config = dict(
    d_model=256,
    n_kv_head=2,
    vocab_size=8192,
    qk_norm=False,
    tie_embeddings=True,
    init_std_o=0.00506,
    optimizer='soap_variant',
    decay_fraction=0.74,
    final_lr_fraction=0.1,
    seq_len=256,
    steps=5710,
    dataset='wikipedia_en',
)
Each number is 128 + 32 x the weight over its row's rms, rounded and kept within 0 to 255. Layers, rows and columns count from 0. Numbers have three digits each. The size before them is the row's rms in percent of the matrix's.

# down: layer 4 MLP down (transposed), 1024x256, rms 0.235, rows 7-53, columns 192-255
# up: layer 4 MLP up, 1024x256, rms 0.184, rows 8-53, columns 192-255
down7 095:118185115167097059113107075120162170168118172117159196120140129159104141058137134172077089149122134115159166132057156132131126048111119100064126071128122096175102165170136146121069145161140140
up8 103:100145142153125111163130127169130165111127122132194169156105127152153163121089157132143113185070146156135145136114100073221136114151082083119117141164149053053105136121121093102164097070152208
down8 105:093173092124150104140212173194161073137097127162149102144091126129153103137133182117136107145170129119199132113082162169095142105099088129138102156184121193110139087133147090148079109112123127
up9 114:145149142107188091110074150118127164120119149203122148130076128075089171147103172161162127196118103127096106131151130153171131148107125093081129145115161134159113153110051133111228115115175104
down9 117:131116143122152118121137164141132142115140208096114101181124105073121135079114058140140112118217121095146104104177093134161127173145110143175086152109131100155155157090158136138162124102113144
up10 116:103155127132141127102110081117136179094183159120166152086083084110101168157113122176171147153169111139138154162151159127093140150118103139139141088086052097149133120176084125136109165124188165
down10 107:139159097104136077122126155106063127154107121111090167188105104173139066144189093140141076084102137159126134135132133116107142150152098161074077140136116063158111129196079165174116120163135129
up11 100:108100161170057134116078114130094087133170177108116115144075179145076139122146117175149161133173135118163081112107179074135113109168096107142164137101158210106101137068145102126106148102140115
down11 098:072096131147170149099168098087112161158102095137135114161106117125190039144144144127116183132154091142076108157078153106146192130110092130166147116134131113152163176175158117105122077108090165
up12 099:084113156060045077079118084107094121084108147194157139133126157116148155126184154093145135120222089181101125140145069123153142163190136067133180117113114096107149105113146095099084119140128172
down12 107:068111095125147163140143144115156174117056080131157067144075120147135133141105102105126095153197126130113134087125160164200073114097106150131116132090109099125135088153130114099110138081101166
up13 101:146101157132148102140147157175174115106101123125108091154142200158154167167158101130112162102090151163137141117137135139085075155134152141099150161131173130144157133142068132154164082128112102
down13 100:159121092140119078105113105088101131081133153108133136132160110151140178192160101124199112191170112035141111140152174143168175096126154074120128178146074094157126107078131147142154124151152125
up14 087:111117162079145148130156093163173142105134123126164082142170093075137095110133116177146137140131152170189182096111126109162154171145162148095090105103119151110170138163116145076144101116114151
down14 093:116172123107128033163152207164078080132160128121142172150155153128103131058113105134152113142158168141102071130080169114104077157100106115148193142137067094185122147120138134183159131122095129
up15 103:121096159155125126136212153148144072143173141126140150153097143121158029182162097135172084145132135107065110187142193093153118127126091151134119122136117066137174073104073093120137163090128097
down15 106:124088132132129151070132166111058143149156084065118126107100111121147146101075149136096057126088123105092193167152143136132094161094105129130173131113076159165081179159170168163066129074152077
up16 104:090085040176138133129124129147123140175127146103139111118121144081094162190119098136089139109089155122128156114176134120104141098176118131114169084123049127131132101145110178167118105108064177
down16 099:079140120116118131112169133074090102120036098120187155125130125129137071098162157148083067166149184179151123120166083103140169112173127118123168112082142118170144139123124159124149167160145122
up17 099:098131172105147110171086171122211078159137129160134100153101158132105080186143152060030104107101085148170181126141146134171127132165159128079157139085096082091158143136140175134103135119161164
down17 104:141167163095149102070184090073149162107125129140113126110138095095180096120137147130124173070156101141182146174156147170108099151095125210075053124119130157173099123080144096072143163053140161
up18 103:165106157091141171124145126191089085091161155131130114179099110130136128134168078069095141193136111134149082110138162095086091102122166115116110099133112126174110158150141097102152116134176130
down18 107:134084149128180172113192137100153127090087116153095103119131102146137096110165178183094143153205090164086100085125145142124096095107137109139128126152113154114128120198082132161090137135136065
up19 099:186226098155093156139091095148207135114137153121120121061147081112125142168138180116173117086137115116138087177194114144054156106120103149131138087155127116107044106128113124136118136133096078
down19 092:106054121134115137151158154137108085142090087146105143183178105125158046114145118144130172196097165121098161136151119171115156138120163071138061148076147121098081081147118138137147152147112171
up20 071:127172104129089146191106134136159170133113126131081107077101156107157131120145209139108085152101183151154166142137070122166120158148121107102163197075114139093039116111112119131167076124209117
down20 092:148141108118183121147121131160156155124096139119181142092070189129139135150130148162147115091071129138149107128182085192168079154153104168148116192132111104083079080108173107080177166161127120
up21 104:102070110120192129146156131141135109173121108178155161118165112145113105188130137177076111126140184103110116135156181042124112146122146120131192111141151138119082139112103115144148162131129127
down21 107:194154148126097120151121117169156090143143061143074129164159122128153129185157122107206152168101133183147112115073203101098156121096146146115098159174120112075112123107164123146145120123123141
up22 090:118149130105151143134119141129143188190178098149131124160149177141121137134152086136091138125115135068121142091127059062111125154154143096082181146135135146122142170114129118117154137091125130
down22 100:097146160177159155105146103099083132096103107059075107163150154110160127149125141121148078156116119148152123109136079083138076096154169159079165141102126124100120146091166046132135163138149158
up23 094:075143178121102118162095156168144122110117098111188144069100124108092197157138132091101170149144145164105153154141092081164179117159129135129108088108175203136101104198120123144116128124134060
down23 104:087110168147116129074132141161077116102182137152099142129098169094121108200130106093104114119143059107158140144114123097161098127139115129122086084125111148154135106131127089122160108133135164
up24 096:081162175149163159101124156113145088133162128126090152143103123094116112125149117156171107215147157122108101107104125130088150093137144150114116108111145161165174148163080119098101103110177130
down24 104:090152084108071182170146088132129078187120148104155152153178125193097156182148129093163066141188131094156113127114165175080137113155125100146097121111089104129200099116114071155115151125160194
up25 087:130121109126103104161097146139091151158191202133112155152083170122072187137103176058169082092104073111181115085111084183139129122172167119184127172098113165165106133191078064135089127089153152
down25 103:153113098156151152127099103098099156110106132119134127131168170106176114090113131124155133073112129122210181146157157102118144084112130158119141191109127102167139093050101212122113152079147155
up26 093:086094182070117057117195100168082082090128163120158115076101102080136118102068149108166110123125127133117156195093088097101126087149125140104176127124142126098119148136066156115120145123132064
down26 110:134123169122115139116168164186100121119169143120118135137243126138120149099107134146091094129152139095223122083173142087155103117085096091203121195124142141158083183117110112121128161178130147
up27 092:109109139142129157094113097048165124132143138093127142131173165142081179066179159070172118135143108142166125117155096088162149121190091087155117151164103183164097114108158152100092154157135130
down27 104:128184084132072145168141143196101147165092125082118077100123134208107176118129141119094126148126137122083082130192154124154111101159192101162112111086160122145157104154118131122129109131117125
up28 111:149118096083099069086156145118152119150100127173172132152222060164199124097107117111179166118124143180113133117145116150072089194098102132100155124086095183142139091124150150162129086171122179
down28 111:146172133102107142122159154116184148076122168161170142133119129128077114079120166094079148150151120141126119099126108152101096125097136087136156099141206171098171151069122091163164078106182131
up29 109:109112116120143098155150147074129137116089091227102140106110126083172129183183138125122126115201159155173080091136115086119087091121150103156171131161105158115142145140086152103170102096090067
down29 109:094092164197120117194080132151159150139132130089145091122169119142130112160125053076100130069136128085129084112081126144068140060114143162107073138076085064157114094167103118169131126175176148
up30 098:135170090177142110151134127196162125128114128207110114129084162132128146091123138124148155159123175081135157182182098153120147172167151147132099087121121082091149106143145153096154106113069143
down30 119:145128094088080139109132152190141090115121155108122090080107157145147117179136165171069101104146149153122129155130164115114151177099105126085155131131114155154095122159142197123085139131128173
up31 090:097082146111158106115093110142139178129125153139145122127148132146138086128127149184140083181151125175146074042170106090156103173121164123164089126099079154104167158173087113077108118113091149
down31 097:120138204126106136137190113110156110105114139156082144086141109107105136154037145167043139096144113132125112110087178152106090164137084146168145102137148117118119133122109095071192208110124112
up32 097:127099121132064170182100121125169107167057126137109159139099156190115135104066112123208160159137146127193101156081073085127098165122144117130128118096108165124125124102159163125148162162097135
down32 098:175162161165131121121123099130064134129206096095129167181145136138116151126150132164105129127118194142113138126127118180122130105161165154145082183163122121153179177088158103160138124092162100
up33 105:150095124112187108118161111135123172205146121140114099140067130126141085113198126064149189139146117165123132118113071118167140160126123131132115124196127113132156150150181103151108090135153166
down33 112:149169124117120091147101106134149188131134121164137167140186167130118156080127071158173072146128118142121087088131121130209165110163127093117133092139066120132162148131129113116115139144146128
up34 116:137144118163073086088156160142118077127105091165127114131153082085140135165095117101157153165124141131154112057140114080092171137108088159108165075147108125119089166105140159097144211099168156
down34 117:114188126075100198208122176140165089129080118146119089128086176058137139110088121123092098107107125108142154094140179136129094159155069123160178102121160120117094130085136123152097179155116100
up35 093:108072118139120150166096102163131145128078144096115118134093155131095122086098124064149158061133144061117152144136089102105141075111137140126154112102170085113111114183126176166125166139095095
down35 096:093083098133126114142093141146133150088109141111131139149148142144108113083121144133152178111179189150143075174107109152105158124074079121136176115143045160105105096156086132114117182137094055
up36 093:134104129143146122101199170136112129139168185105140139191189096095161114085119210075176132170145147119124117204081157086174090161095167154044173137138149154115175109161102103110128142103124181
down36 102:148133090193081113138158094107058144167165140144081115147158111098141043163143130109127120132144117140165115137105161119143151066104156117103117143061143136069062104151113205169119138088112133
up37 106:113120128069151146144194141125163160155178120132078146128106105099092155105132167127167102174182112166113075127137160182192094146100081083106120177128117126133078102144141095121095153120044182
down37 110:159132116118055082190130102126134044130112054129116129127155095118163106112063083110164170112096087162141142115049144119162107052080110116132081118124083095083134093106127135099159095144087111
up38 089:105130150098118164160138154164161106125168143098118068195153222192120188167110092092122104181090082163122089066118157103076155153153103148137120129127147144164165187112144150199084122152122091
down38 092:120146118106129081115106172109117179176097084171166134160189138143102107119150122142144096178118109156139173136144114088129167134168136124120110117145118170102120094106144150078090134125122175
up39 097:146104082133133184131139125117097104079137098116153094190157201130084112090157111059149131125139139081145191126125106115082126126119116123127151145126115164127149135111123161125107132093071125
down39 090:103126130086090123147117070137166161100124173119162094059144141115139092191133164148136162124125147147116177102169106044152167208101056107136140109109089092155077187122156117088145107127106088
up40 099:156144155132152095149144127121119133116111095116154111162172094168137136130097147141081110130109096112160091070124121159093116151155121170139131097122088179099184124144111176141230088148116067
down40 092:149147116127101152094131158131178138115129120112159116119111155138162149129130152155148161050136137088127166167084156092186092158165068131102154120126117102228043140080144163087076170053158194
up41 092:128103120172104114159171104101085047191100170123159105159136145120148113110134128057132110150137142149123166100139142074121184111169105151113177163140146114173197142106089128132120152160191153
down41 096:086102090138150096090132136173145193084136129147137192153123083090141122152133173164104106115133123063126146117103146137137149129096110125128067134169135172126130104186209113167084112135117116
up42 100:169131123074137154105149143153201154113155065160132085124080157143119115164141079150088113123147083129076150123140133090125095119089044123139096124143110064075140116142085197101127136091135129
down42 099:164135188107113156130127153128086172143162148174120162110144126132105158160073145151161104147121148123198120100097127108122112139133082173127094115179095072104113147098143126189133133140134130
up43 097:149143119137126127153107123111089059171149189083128113079103143098102147086125100117169089109120117101151119137119142095128130071154126109149146094145146148105114131132057205147169096127145086
down43 102:041155139094102102088132075122136194103065130113134106099107061063183161193161087095104095142159114045097078152201109099164190119108111129142178122139104081092140167114138128155151113195111147
up44 095:182084123186117130112114080075040130108172169087137114124151100109071144194102121063146114152127125060147118091094148147123118110093120070106119117105169157118134163177076105110125192109126192
down44 090:117101159176123161160166162130089088153127034094111141111098177116181089157157090121128124127134171163160138115135136125120077141146101102116145173076087121147131147140089111102140197172123123
up45 102:079152172048117103092163079152162155124133095102129118202067129169143156061094126100090136134153112088141123160128163114092125143142051202153130078088187135103137183071168115107137111169117135
down45 098:153093068151065084199081123080172099109192138119176159145168151128118139171140130163165120137116152137097126094157085121159063139137217096117209161120170079141152099153166127163169158120151127
up46 090:159133121113156123155082118105162104132118040170114137125115122094136097145132116069152109182153150088123086116150137132169091176115137121135124143106105115095087148151111109150112141131107150
down46 101:099123133163132134156138063102153131125105123102127122111127135123152060103091130122088143156138141127112123127105113176101141150132148205105130133110165082073106133086155111109118103166078173
up47 095:097176116085134145113173081108177142174085113126149087104185137124081059075135087126168166210087120107084117105096160156140146104143147156073098132114097147139077117094112144137085117096093103
down47 074:099107111094103171174076120194152104146179121129135136171098092083128096103143112131071080054087121156138151110151078114145149171115106099176079105101120091122187125127088112145165182112198141
up48 094:084105097120109137120131165155163100149125108158117120137195098191071137174126107061145104061127126064115140088118134129193143159123105107122115140132135171110167051160098149143157070127160136
down48 087:130189115104153151115150135142128120170143048075114145119122171149144128150147171184139146156139175143108168118113118153115121157101148172094119116160073106169111129092139145142046111098066022
up49 092:122191186103136148093154066153143113111136092123122154131106125174068106129114088156114126114193143040141118116108160119108088130182104125112066157124155123162124085160148140129068226173114106
down49 092:134142169104118138166122112063112133129139097106061155126094161137113105110119146187123087113147183150192154085170091086103169172080070108073096184189149083073118059053148150084157131130045097
up50 101:090105172123107119162079115150081139091140205126079208093052142113139113139103089142141149126130111177116168108163133120149089127150138079103155114161076159122138143084139081144138110104163130
down50 102:124138116076082151113099138130174111123120138145089117097144096117180114081165106122113092126101100125076167092158121152108193167121129146191144106102146141147121132109161177083139153149080178
up51 076:180130141161123112109078127106125197050118074157125148153089131139146082118155135112176081193094174108109132182162113150147156144150106115094115097173114103107135146146146079094142083093099173
down51 096:173182154036090158116195157146128078133137187083166104108072147116132102100141142161150111098165130170100109139128084131079128150060103109110125144129133084100128122105053118118118125110208050
up52 102:140102071123129118121111135132134118121171136173125077074125140115100090146144118137085194094171168157139174090104098145111159150192121137167133113172100193204098119138155098058204127155157158
down52 097:133197150143083098148175107126152111185156139144133154128108128148107067059122163126161144115158140145141126140116119140087116098141128137098212173142187068056117105113102085132137090099095080
up53 100:095127153181195108110158085163106151199190102197173219130082110147129085123040173134140124082120158142105121105078150161134153111138158103119103167106157181120130072163126144049102141165156140
down53 098:143098154145145172079144156132098124117122061127162116102131104173116131084085172154118177089103093161105047144144168159119103130182154145152125121126156126062122142121209123095130161158114112